Each number is 200 + 30 x the weight over its row's rms, rounded and kept within 0 to 999. Layers, rows and columns count from 0. The size before them is the row's rms in percent of the matrix's.

# layer 13 MLP down (transposed), 896x448, rms 0.0529, rows 882-895, columns 384-447
097,213,229,228,222,161,169,169,218,188,163,166,156,175,221,203,226,175,153,235,215,214,218,195,222,141,219,211,198,175,146,152,173,265,139,189,151,191,173,163,189,236,229,190,180,183,212,222,228,181,215,184,186,185,213,214,191,191,203,182,228,146,128,221,220
102,229,219,179,201,210,252,181,178,198,178,208,192,194,180,175,206,263,150,170,229,203,167,196,196,167,157,220,207,197,209,177,230,208,192,188,149,212,190,221,197,149,239,221,276,204,216,260,228,232,197,212,204,219,234,197,237,224,239,178,230,242,150,178,215
100,185,228,185,175,148,181,241,214,182,159,210,195,213,236,216,238,177,217,169,232,204,221,179,199,141,183,188,205,206,237,141,184,223,142,218,161,244,156,197,184,220,183,262,213,196,235,141,226,204,241,209,201,187,150,125,198,185,199,168,244,221,169,207,272
102,241,194,188,219,221,176,254,189,230,201,263,237,195,289,152,169,220,215,207,205,237,245,222,203,216,194,248,254,201,137,219,166,155,237,216,227,188,196,200,172,166,205,191,156,212,188,215,202,154,194,171,225,149,238,188,132,162,225,213,158,159,177,278,193
101,173,183,181,170,213,184,196,156,174,208,216,228,223,206,190,161,206,227,173,220,171,256,198,223,266,217,168,246,161,177,160,157,163,185,240,224,209,198,219,189,202,219,174,253,227,233,198,239,226,249,205,213,197,210,217,173,247,201,127,259,177,184,207,187
099,197,206,201,207,220,177,175,167,197,188,208,213,201,211,155,180,107,255,208,209,163,191,163,229,267,235,203,223,211,236,198,248,253,191,204,141,236,252,181,186,204,254,156,210,257,241,198,230,205,216,185,189,223,175,175,196,161,184,184,222,194,194,245,194
100,234,159,230,198,253,222,215,208,223,187,156,220,202,199,199,224,230,168,208,201,167,262,201,206,199,208,134,178,191,166,245,160,187,209,249,223,224,163,180,188,226,247,188,169,211,205,230,192,169,292,230,190,266,189,165,169,217,194,240,216,228,204,264,165
098,201,178,211,245,202,126,204,158,210,197,159,231,208,207,221,179,152,261,174,200,184,166,220,190,244,189,175,230,199,208,268,157,214,200,247,160,195,172,236,200,248,203,199,239,278,170,207,217,222,208,156,153,173,211,219,247,209,216,207,247,234,204,261,217
103,155,192,212,208,176,180,225,148,158,224,143,197,217,238,213,204,204,220,193,179,163,225,197,242,182,180,199,211,178,251,107,202,127,186,172,223,228,184,214,145,279,249,199,170,223,202,193,217,179,222,232,208,199,194,215,194,201,187,189,226,183,218,214,217
099,156,162,141,232,226,229,224,199,221,228,205,160,140,151,191,224,182,258,172,173,176,211,243,197,229,172,223,244,149,194,206,236,266,172,202,213,205,229,162,227,203,208,156,197,179,237,157,176,192,213,162,141,203,201,190,160,190,245,253,194,172,190,192,254
103,170,222,244,262,201,227,258,181,254,170,148,187,248,191,198,176,259,172,206,179,193,155,225,185,255,217,223,173,169,209,159,175,203,223,175,162,209,199,166,209,239,164,194,184,226,211,170,229,184,184,184,197,225,168,165,236,187,178,183,195,203,187,175,199
102,219,232,178,233,211,160,196,229,188,205,201,192,268,215,206,231,168,231,145,222,220,211,183,178,198,144,200,183,219,236,265,216,205,237,187,192,194,223,243,171,219,127,267,160,199,195,200,192,166,215,239,250,125,195,232,155,170,242,188,212,242,175,199,169
098,178,212,170,225,192,205,270,185,150,203,225,169,200,180,256,180,169,265,215,221,202,146,240,200,198,265,188,176,164,155,234,176,181,186,199,177,234,175,182,219,143,176,189,230,180,210,217,234,214,234,235,192,181,163,177,172,190,152,183,189,219,236,224,210
096,201,175,241,229,209,187,177,210,227,175,217,159,224,206,193,196,239,202,189,153,199,165,179,233,186,203,219,132,188,211,211,153,187,179,249,200,218,220,219,189,244,202,225,210,187,209,162,177,180,233,204,169,206,199,170,216,235,219,234,190,176,207,274,224
# layer 13 MLP gate, 896x448, rms 0.0542, rows 883-895, columns 384-447
104,258,218,225,229,230,189,217,208,212,198,222,153,186,201,188,157,129,162,187,179,211,267,240,246,236,180,166,195,215,184,209,243,213,221,106,188,183,180,186,191,198,209,241,221,250,207,179,182,207,183,211,231,210,173,199,206,228,130,149,215,227,193,221,184
100,203,188,190,241,198,199,224,182,235,225,241,234,172,189,195,158,163,203,201,185,206,250,232,209,211,160,171,224,196,184,156,204,158,206,191,202,227,244,163,207,177,204,237,233,183,188,200,242,207,157,219,136,264,184,240,163,256,222,215,154,184,182,201,181
105,201,192,233,208,199,220,225,212,158,173,189,160,232,213,178,125,214,135,228,179,133,213,245,231,185,171,183,212,230,204,200,283,150,189,138,162,206,210,200,198,142,206,195,214,197,218,260,162,157,199,186,213,173,221,194,188,197,211,234,218,191,245,204,208
098,228,244,206,241,190,161,164,266,232,209,167,169,193,224,166,173,179,154,211,206,227,187,196,159,194,204,204,203,156,184,172,193,230,123,167,213,168,257,222,173,240,176,264,226,193,235,197,161,239,213,217,215,173,208,218,214,215,249,171,228,219,237,185,249
099,222,161,223,235,211,223,232,221,190,252,197,200,208,178,158,193,186,148,187,192,200,211,230,225,228,168,243,240,287,174,130,194,208,221,198,194,163,132,214,173,243,258,233,257,157,209,217,219,251,230,139,137,196,187,247,171,227,197,237,208,207,216,179,172
098,192,172,201,235,230,217,225,192,252,238,192,213,209,217,214,192,160,175,199,127,164,223,128,203,177,206,172,173,209,202,186,196,165,142,174,201,246,196,216,215,154,222,197,194,186,212,219,224,161,220,234,183,186,238,211,261,199,227,252,227,200,195,212,188
099,200,222,217,173,206,218,180,247,181,184,231,185,218,151,129,206,167,168,223,172,184,169,228,198,99,170,237,204,227,206,168,245,201,185,199,176,251,198,254,208,186,234,180,191,180,187,135,193,209,200,220,205,194,205,209,197,180,181,195,182,209,202,210,187
102,189,234,190,192,188,169,206,135,125,149,262,220,198,170,236,193,194,210,189,261,207,208,193,239,245,202,150,223,245,207,182,185,199,217,184,236,178,216,232,174,193,211,254,216,203,251,193,196,277,175,162,188,156,221,220,191,190,180,229,218,136,183,191,148
103,214,213,222,259,176,226,231,186,176,155,179,197,204,192,248,173,251,169,220,224,188,181,262,175,141,172,176,213,234,193,169,239,261,196,181,180,230,171,237,189,219,177,199,203,179,175,178,246,205,204,225,190,211,264,193,203,204,198,198,171,180,196,192,186
103,216,212,167,214,176,168,200,224,270,169,207,188,226,184,180,204,177,185,191,191,205,170,187,155,207,201,214,271,219,171,205,182,225,220,233,159,201,175,192,229,233,191,172,258,227,197,229,263,204,222,151,134,200,166,186,211,222,146,217,223,149,202,162,247
100,212,204,184,231,142,220,231,154,264,225,217,167,154,174,235,217,144,230,192,202,210,197,199,196,202,161,177,236,216,227,190,217,154,173,240,180,198,181,172,225,234,217,209,226,156,207,205,200,183,188,195,197,224,223,185,196,249,190,197,205,210,226,200,207
096,229,197,161,248,195,215,233,198,206,205,196,195,220,180,202,254,222,203,237,212,219,189,200,238,207,207,159,185,199,235,236,165,169,181,145,177,195,257,175,204,157,245,187,192,139,233,198,221,245,234,168,190,123,233,220,214,214,201,215,159,204,177,225,212
097,221,167,183,180,211,188,224,168,214,184,223,185,205,254,237,174,208,152,193,181,208,207,172,214,215,163,150,207,222,222,199,230,214,193,221,219,252,202,163,137,209,234,210,174,219,218,201,195,207,157,200,188,207,178,155,205,210,198,207,143,219,201,229,196
# layer 13 MLP up, 896x448, rms 0.055, rows 883-895, columns 384-447
103,186,220,219,169,192,207,170,222,248,245,205,188,262,208,215,205,242,200,228,175,179,163,179,187,210,143,156,267,254,180,175,161,156,166,223,217,199,219,220,135,200,213,229,201,199,202,179,234,216,214,185,173,222,214,147,248,202,264,182,178,276,197,220,203
099,233,162,218,222,235,200,231,215,244,186,190,203,271,139,260,212,208,203,169,119,218,212,209,211,219,208,251,180,268,171,188,239,169,200,175,204,205,193,262,173,184,219,230,231,201,209,239,225,196,206,173,217,220,187,165,219,196,235,163,177,187,194,185,240
100,182,155,203,228,187,174,243,220,182,172,128,176,182,220,200,185,220,148,257,223,190,205,220,151,208,215,201,242,199,209,233,215,177,216,224,204,209,235,200,209,215,233,174,211,207,210,213,229,241,192,231,217,224,180,149,194,169,189,125,134,180,183,177,194
100,195,150,200,207,200,274,111,163,175,182,181,252,209,202,213,213,207,264,175,200,221,215,205,183,281,223,233,155,196,178,206,192,151,184,238,165,210,238,180,178,184,146,218,247,183,220,241,184,169,207,194,214,201,210,232,224,155,180,178,233,199,201,239,186
101,162,319,201,200,156,195,201,185,179,128,194,190,214,180,205,216,196,182,189,200,202,230,190,219,174,240,221,244,179,195,224,187,194,207,235,217,239,251,212,234,201,168,202,156,179,185,155,179,178,149,187,154,165,248,231,210,214,197,192,194,247,246,219,223
099,186,161,199,223,211,165,203,235,139,232,183,219,213,211,193,153,189,160,195,272,180,213,198,239,223,250,225,200,254,181,269,180,176,149,143,178,190,199,195,250,165,183,227,166,257,153,158,197,182,205,154,261,180,219,179,190,141,222,152,193,182,250,188,186
096,148,189,218,204,202,252,163,254,251,145,243,177,197,209,153,236,192,163,177,198,214,187,176,203,193,176,216,157,190,191,263,212,229,214,196,213,195,238,203,190,194,205,191,178,220,276,167,156,184,190,220,241,209,247,194,180,180,242,188,241,151,171,182,241
101,219,194,229,192,185,159,135,170,233,210,190,209,216,187,170,127,173,190,184,135,195,178,179,177,194,148,205,298,195,157,214,169,157,215,187,202,216,190,204,199,187,260,206,260,186,204,174,202,187,208,219,184,227,154,262,169,184,195,194,196,228,207,154,193
100,269,201,190,140,228,184,168,225,154,208,221,194,228,200,198,145,197,230,165,210,186,169,212,166,170,208,173,203,241,169,157,172,191,179,221,227,219,185,190,260,221,214,250,233,220,194,151,274,155,222,168,191,227,201,179,237,210,193,165,205,186,207,195,194
103,228,256,257,241,185,227,208,188,186,147,181,260,311,177,220,186,194,214,206,258,185,182,225,225,169,204,179,182,174,214,164,162,203,203,226,170,244,164,162,171,174,158,198,214,190,234,188,227,199,186,174,197,196,155,220,213,199,183,189,176,151,167,248,190
102,238,214,199,188,241,145,163,165,233,227,195,215,171,221,184,228,203,239,226,230,253,208,187,178,188,196,190,197,175,208,190,225,162,152,184,224,204,213,208,234,169,177,201,203,272,258,143,202,168,136,201,148,237,179,199,199,191,151,231,208,183,256,192,202
097,215,163,200,187,190,194,193,241,204,192,251,206,204,237,125,232,178,199,220,181,194,212,209,193,199,222,257,173,154,232,185,211,185,161,190,228,170,193,155,152,200,186,182,205,200,264,195,199,280,185,177,213,155,215,214,152,275,138,191,186,231,198,199,259
095,177,208,248,234,190,182,169,167,206,198,250,123,219,204,147,106,209,197,174,210,206,196,160,183,162,189,195,219,208,240,205,216,212,254,238,194,155,217,97,221,238,172,209,182,202,178,171,144,214,190,230,199,211,151,230,221,195,246,204,232,184,192,237,234